config.yaml
hidden_size: 384
num_attention_heads: 6
head_dim: 64
vocab_size: 8192
norm: "rmsnorm"
norm_place: "pre"
norm_eps: 1e-06
rope_theta: 32400.0
init: "uniform"
init_std_o: 0.00423
learning_rate: 0.00211
lr_mult_qkv: 0.7
lr_head: 0.00668
schedule: "cos"
max_steps: 4688
Each number is 500 + 50 x the weight over its row's rms, rounded and kept within 0 to 999. Layers, rows and columns count from 0. Numbers have three digits each. The size before them is the row's rms in percent of the matrix's.

# up: layer 8 MLP up, 2048x384, rms 0.0983, rows 736-775, columns 240-287
# down: layer 8 MLP down (transposed), 2048x384, rms 0.0942, rows 736-775, columns 240-287
# gate: layer 8 MLP gate, 2048x384, rms 0.0973, rows 737-776, columns 240-287
up736 118:492606585585566510587526409474445506411481551484549544490481569483562544516483439475504577564528520486520408501507534500537518465497419520487499
down736 109:488510542448499561469403413492529533386426464494493512360451471435481447538487453532510514550518516568566435457448503454481453485459500520492492
gate737 095:520427393524459529517500531593500509531519518491497588482546519531534524356469452551477562439344445559467582510453445489546458497479519540503525
up737 097:454498471483472523517525499474463485568469503534469523417449551470552506482493567531564505509500531578508495372456457488463387508478618393356518
down737 098:472535495500515534535459561470501520488476555562431466519477487523426542549599528563559461543488526472478463417502581486456386458509548503542576
gate738 108:518433478620578546561445508564497425407406465392568469383549607399464547493508464470472499540493529532440528389575509555542484604527483497463521
up738 104:486446514515459532499446466536540504458535439493618450447532477513481499540552516483494504570431568509488499469498483335505494460465434461522503
down738 104:481459442476503417468403573438531481482460388562497482555561486514540628504416558534482432463543575443493585602503514484495521554609558484523461
gate739 097:504427460516500482578598510499484496477530525555480476552484510496419464475459484426539589474435429624517466525528544438428444525347511506444415
up739 099:540474486535502520499549546482462597589475483583468555471421495467433478494428528525544615502475395567582459447481430455371460587404526474499451
down739 102:475504514435578509550490459509400546567395476519550454478471549474510500611494529529532441477437472471571508598486513570453414473508494478531566
gate740 106:472563435458472568608382536584508473472547505478538561526455511510580457551498453553477530430568467506482498481533562470507479417508471471515562
up740 106:456557377424417557559522499572437479487491458499568544559520492494577565452489528490459496440493521533494508475396571557401577491560537399504552
down740 103:597478409594474507426446517516557438555491534524496500475502528467551472452408408501453451443493555473464469345518479558460496427536459485559486
gate741 102:424446473567463586557506446536622518506487573490586512494504523446470554480568487596489418509578452488556492485576538520588553488576493454475551
up741 096:473460595513513448539429529475549486501564605418523520430503521470550489542526474512531496464484421451497518521540452528568487525541565539561528
down741 099:522567489533471512527414437592502526404473505434503557454383597498549504543592454503486481562556510495550527577540441485549466534568469447467513
gate742 099:595597545534452417483443407533490530449416509533556578492447463475483426552478517435529448441485506654557410515543515581471545488562593548496513
up742 103:516518494514569487527535483497510450524456489475568460428467547492543447549508489519550461506507391506511454547448552459431481502547472520669560
down742 103:434573569528475602476522504582439515455525535464455489509494515444507508508576342475486580557530535469546541537424513414513463515490559485544536
gate743 103:452553440592511528604538552504517466590477489426482512520605498570544444455604508542472607460484548516486448497444575553480508506448420570478497
up743 108:599466505483443479582519483549409439539619466536551517532479525490383432503503473474502501362512367467534543604459475481505540559514504497480483
down743 105:483515448449446496567520466446556571410571585589492567638523611465448398500460452404547429529547473503579505423483560542433463440540498430463507
gate744 100:477476533456429630596504429418477469480585492499503492501445523573497534561471495456506483554442545474460584508500449540490448514494468551522509
up744 102:482448552481546594566535523394518442552541501440658477510366490552357515403507472537539494517528434530452480547511495475528484599437498499481434
down744 100:531488393506486586532480551515504454426542461451538515408467458505499537398477485493477445489494491514472602449504508505541473503484445577509473
gate745 096:481575500611464534478539543442451668568428575502540479446385490515523578545405491590528490456506427544479530477466426528429481514502392449523514
up745 093:616415603360547504438455478554466492440538546565542506573491450492503512604505590451472472510522582432540441507506548507583477545435554533504483
down745 099:563464534490473512454398527564443543534593452530449561463457575525496521540548523456545591520527528570468511566609567499523503567491535511572449
gate746 101:501522504543589496516452468492437506509541553522594529531573496513462455604402486462472482497508479563522551378471416503476507518514445428472471
up746 102:629574542537507542500400476520516551499469548468495541547563517477443487495524578530589555443513549472513461398508464545510514427459435502468482
down746 100:386544568475433507547542478525465471564562496476497553474500507559639532496501487480508510503547389492441470495544450516487513379453545432477474
gate747 097:488573472462541495441497507500456402492477523469568475499614506449492441544524543557518542584501550459491427528498566519486506528526533457550445
up747 100:469487478570402500494426504407579506460550469506548500534454547497551514411463460438457553467504450533555539458364438524490472490442442515500558
down747 101:462509465460465424512509507524423545430506513425466510518471569473533578539521523495495478400581476520466453601551560440459504433519467488414430
gate748 096:535545498501624603517510529399465422495540441410517524460529577505471473441444547425594537508521543420593585527490397522538492576384431517460443
up748 096:585489515414461518504546401459426593526585533496516499558523515467436488459495452527525462516602430561530440489493546542537558556513441600481441
down748 093:421537537479420448458621490471545608446546443585469474490499512522475508434561516559497501480522491492537498493521438499604489414486457490467545
gate749 104:540500481413458454522495597553526560474465549419509523475459520573444562435513468505475582501585468493503472483529469533519521493406488520500543
up749 102:528523632498461505476483459458526471540442534448514459554411438578484485485473499462530467508450448484619493496462508429507528588463468438419486
down749 103:490436459516477487453530459437442459515543609510467514519443514505416460472526591524555535463421449492474476491490512548660555459489522561555508
gate750 105:522491457558521556481509516518553460512470444513515440480498420544443462527423431509497464508501534456532489459477445471429558503534528504392564
up750 104:629529476481600495418478500473557496581452396442547472477559515481477382429533470494522480478539567469496472399438515599560545389460481539524530
down750 111:512562619448531358505511497538486549625472505499488528463566412501496466508576550493427494590477586452502525402552478430520533527532498469460443
gate751 101:487481541534511433519467506502470517420499540484437437505568509441439524462403464561514520546527440492489491660517537394618524534481455440484503
up751 100:484489569502420497569533530455403428456546399535414535426499477565462537548530514645577559465556458464470521498495499422609544445560425498573496
down751 101:471505461470521476547398603489481537491455512444480509498561503557578486478502450497531433453421549511428455525435557600469570536510468556429588
gate752 106:486568485528494514571467567523466479539545485497433505480583584466533519513395479495591519522449506452514429521505547449559644365573497451389552
up752 114:452406495530380490421548518493466484507483529543532478392526486512559534450566528481459489459498527586492523437531453411526450511449460493502485
down752 102:403458491549458570491512436464535534454485437572526368409447491597544480487424539489501438504599517442412572415503530556508533558510539482462605
gate753 093:512474576571550530507510485440517528488590485514527507493429547452532512511534514475464401451493472489424506467505435467513449490515450538530487
up753 098:542560531571448521486488485515468441439553495537435452476461417585525516579497488554515492527557489539567468499442614467440473504392571505574575
down753 091:515441527428435502442478515429456432484423529453538486486532497523456552396435506537526500567498396506487538490478476465490487573494496470630396
gate754 099:494474554522516476542555557495427498494416440505446469387516501486450422557508487529569505437581478532575514559490511506459539496494511525450499
up754 094:440496417478515522541521443492486501432420546530510518501487490456483565546550474525559479590478419556525445532478404489409495500444478446434446
down754 096:468562366452515516568515511487487551494586570482500436601479444419581530484485519534539496516539469444534467517515564475581502505408577507521507
gate755 097:473519467475491512505539553558467362505457572500530480494518517445472525501482556365482545500544570486561512513510502476471514466497446496522470
up755 095:477501555486612502533396504499509569474528469511566509534500540589466451486506454501504499496467508462551460451372582535450507477548514525488519
down755 092:440525484565444481493441444523498503542486519423512554508584516632466451509561517410504455592497510505486566530442516541503411485585446496566493
gate756 114:449553457468573456639526521526470507596575492560499555515457452563496491526496526418526583524565403544534527531493473502381552529443584449486553
up756 107:497440546443493494417530445518521428394441462596478527420526532577492574514514603514524442438488498535537537467496495506493484555498536480535519
down756 104:538434546481560492573493429468503484464475443505425408459460490540474495490534565451523458508348493482460447485506474406521558484525550402577494
gate757 096:549543352481433491539422519464535474516510498478492568521511504574553454537423436471512466604549397445482575558493498481468502518515507445483433
up757 092:442511472475436525528542463477503550509488463493587545556578480451517407495496510490445596472584576474583542443468593469426593576466490469439480
down757 095:399488465595572445614489444386598482426530485463449443594578469489441564491589475505584526481498535431521441484511542459481454461465532499525518
gate758 096:560454494591451586601562448587495487467505482485508532528478508555535387481419500505468507516591431564467523477508406504462559458552453568521509
up758 095:485620506547549540552467517463565488575526509538436405550603418477543488538450470516525474552572503578497464539500494522573369461542456561571547
down758 100:449588525457532519477446545514454398507458611569581451484460502451554479556474555495596475490533522478523562506520468498514385528487599498525401
gate759 102:510524539544533474489539497543536437501504559484442506493582494533527524447624530436507410513474480613557519516421594503550561566591488523590452
up759 096:531489552565519442476470493508508413532536578506441520601526527511541543468455480378383458536520604510524490455471560518574468540521473419483484
down759 099:543503400523537518521439484469468517471524514562468537530537589513587507543486557532628526450496478511415442558516487534421378530547478540531553
gate760 093:469652568469523472488527515504462591559573570426528547466574551492420513447474650469564479493530520464505442511588556560473487493557527479392457
up760 094:514414535522480570530568527493552537438512538491431501449589502473524581431514505505451449500453464488498565509545524527630596515475527469449569
down760 095:485449581487617424533518448524449498480484571508496504482526489470453416414460550477505533487461470504500535510546549600536508438441348520489494
gate761 099:515407534546551551534508430502439550571459426498431532516552452462467450468547556599440429556521437514430535592514512580552510504556432482558569
up761 095:528422476504469452476543533522569423405536532528447540504462490433554465507451561501543519528478420473523519407493473493602440533383410505471467
down761 099:508476533551517583556496490541481393528541603484583519563509515389499504452586565415483507448552382527509380454481557489616415525408474574508502
gate762 093:478441534525476446514474483477504577487500551484493487489473489464575493538549521382395474486524522431514458587530463467465437517491571491502444
up762 094:557499464529503538439575570434537566481516501546527530513559556484447481528527491580537569533430573537553506470531616526491486516476540514530500
down762 099:544487442550461484482534483470462461461539536531569521423482428549555481568495521481463470520528419463564486491455433386493543511475490462522465
gate763 098:504527492485403470448514478523409463473446482424494508522485462440572534401554524495524423502452388541554417459453442545484571589404456439454554
up763 108:561462524588468484509461502468572546524521467538507494536542461461522447531557490465460496519556527518436448496455521443556531570557509529571550
down763 105:501515493498515530556479518509587513475545543518575508428510488467587371453574485537509611483428537507466519453460509518403498513483589519444531
gate764 100:607548482470470456571552529461484612475505440415477496546402552505462482428573520518506503494513486563458543459556505421559462562508623456592573
up764 099:522506515514493409501478443499508543514518528402475470454445532492455573438594511477499529490506433547488447511584489457445473552427489458494592
down764 099:568559485583454511552395469440481423495540309486486440407528462479551459616559430467522535477563479562471518538570450519555474461373539515523432
gate765 091:487431434495461567537508501420544498509510530553562557492558441498428483423485565527488447468403518498493524439473533462565429483461553503506559
up765 094:465457511479525436533561571498536498475509377521463578563493555574602491523627501445554549563532489541511531537570537463475507490477457442461366
down765 098:642484544458549549459514542561611502484493485510507611537452498533475439571504474536518562496567524512479595515529516466463444464532467446443470
gate766 094:508529531552561472404561554473539473430543553578575514517448477597435499486458514564414449524512566584560537553448490499485513495532497515455496
up766 090:587513545431435512405564537558534530489515503572486485468465472486429469503468419508456504502490529540450547508625558426578512561467417471556491
down766 093:543444473520455541533461481451457472451502488457407472494499504527513603538466509459499538509575502519485482496506523535494466553445548520412559
gate767 092:467480475567536548476523543569494478497459556527566508491545539489424402448487571374553499556579364535536502564528486539462512453505581515443508
up767 095:456516514481537501474514569561485552461467569499448516514441478496504449464482501443473516527610526563463579540466510545472521549541486619565541
down767 097:508463434475472566494507521475526528417464500525449583571492471533494579554508462446566553496526535571436529514462539480421479526565448562508511
gate768 100:453500437505464544475489489497525481451483516515512517471467536482523491575534414503434452587503401541477498440510524439409544487562541503466529
up768 096:510371506436500486466482471492496511513458541485451422499523446424423461498411565499428573513458477483521342576504514447520475475520495527521467
down768 099:567462507491501477428428582633544481530486384455545456528598490534525427481425576460546504500494562551354473584467469454415485495528488524523566
gate769 095:452567575462553656481505522581479500522409516510473487509493545487566465443580450455574488511549512507470560576563437450466598539531497515543595
up769 096:531474589472488433515476561487489485482602499417529406511522575488390474519401442466479502514516396497529507500508503473513449477503462422441518
down769 095:603617461544448575490525527503483521479521485486545544516512484540499422574439578423423492475466442520490536472447451475565456493516579482482598
gate770 101:550482484600554565543489527494523509452473555528510467438479501523442336503529508525539513402521521465458352468479461419520423487447606534526614
up770 102:547403459522535476402483511547530577504461511579439524417520487511492442576497523583493487503431563491527527528544451403418496507566513530497492
down770 101:545429549464548517535533526461528467590550698477579438413538498501550439534524471498465493519525463491489534424462495594420518564530541547499450
gate771 101:489451459400528618465453500470507467535484569386515480486532575479491467465486493425570425543495441503527499542534446546509570473529397429579475
up771 098:484496535470557466510515472574471525441494431505504535558560489512503465502490477546512516510520534456525427402521347528389517561595437475522442
down771 095:497437484492458471500544515502513480559464507544654426534483466486582598542502414526492436698506543463433521475515563402431529427597490544499475
gate772 096:506496569438479516530500493474436537556638422572531407394466598521476459447498483525554591465475464511497579450519500504514506529492523562462506
up772 098:510510504469552454579565505508469634504521529539470455409450501494438522529560494435529457476436507421466515509495597513509463507537481509522543
down772 095:514483547421491477555486454589477480553488609567452560533498466526425516563446479571459554427462436481513568516528500545382532473563476515461545
gate773 101:460470469559484482512532462548461586574489530517589504502622401553485565561460547536527424503424519517522468399478445530464468506568419555520503
up773 103:462564430462424463530472487476491557566497455580519562424504512532590515448451471509478432489523618519455500381533493548456538521499473445564424
down773 099:583393495476507463577557415569502448435511561433492534544532497491550480479463588436456470532504501511446600369450560581426562479475507557516506
gate774 104:491505523436566555520497502454514527566612562519671581495472464447478481556475583549519450443495474563587458546494556530431446499589539416410562
up774 102:452521516484507543507466466533528499421521510447500544515540451450486535562475495554495370505527483454503417527525503578470555502416534456440584
down774 103:525418446422408486517520555543516500481485520545487458481536542570516505494505590587429479540438437483468503537563550539409529529558578431477553
gate775 102:474495547533485540513477504497509516472553592503417490505423471532475476436506382488474411471511530537547460467483536501400476477467490510481660
up775 095:496483423412504429491493470474416480547529468635551550414452504577477447561530639519638557520508493550510443543569417478533413521484477427489493
down775 100:674498541577454553451524631386433502460452518489558488507411517496439578499395533485485571459531423542590510500431508445534501453478420466491441
gate776 094:550512515541542573408506420378461499485555531526441561434538449509391467488528546524405467429439487519618552514466503517346495545434509488515462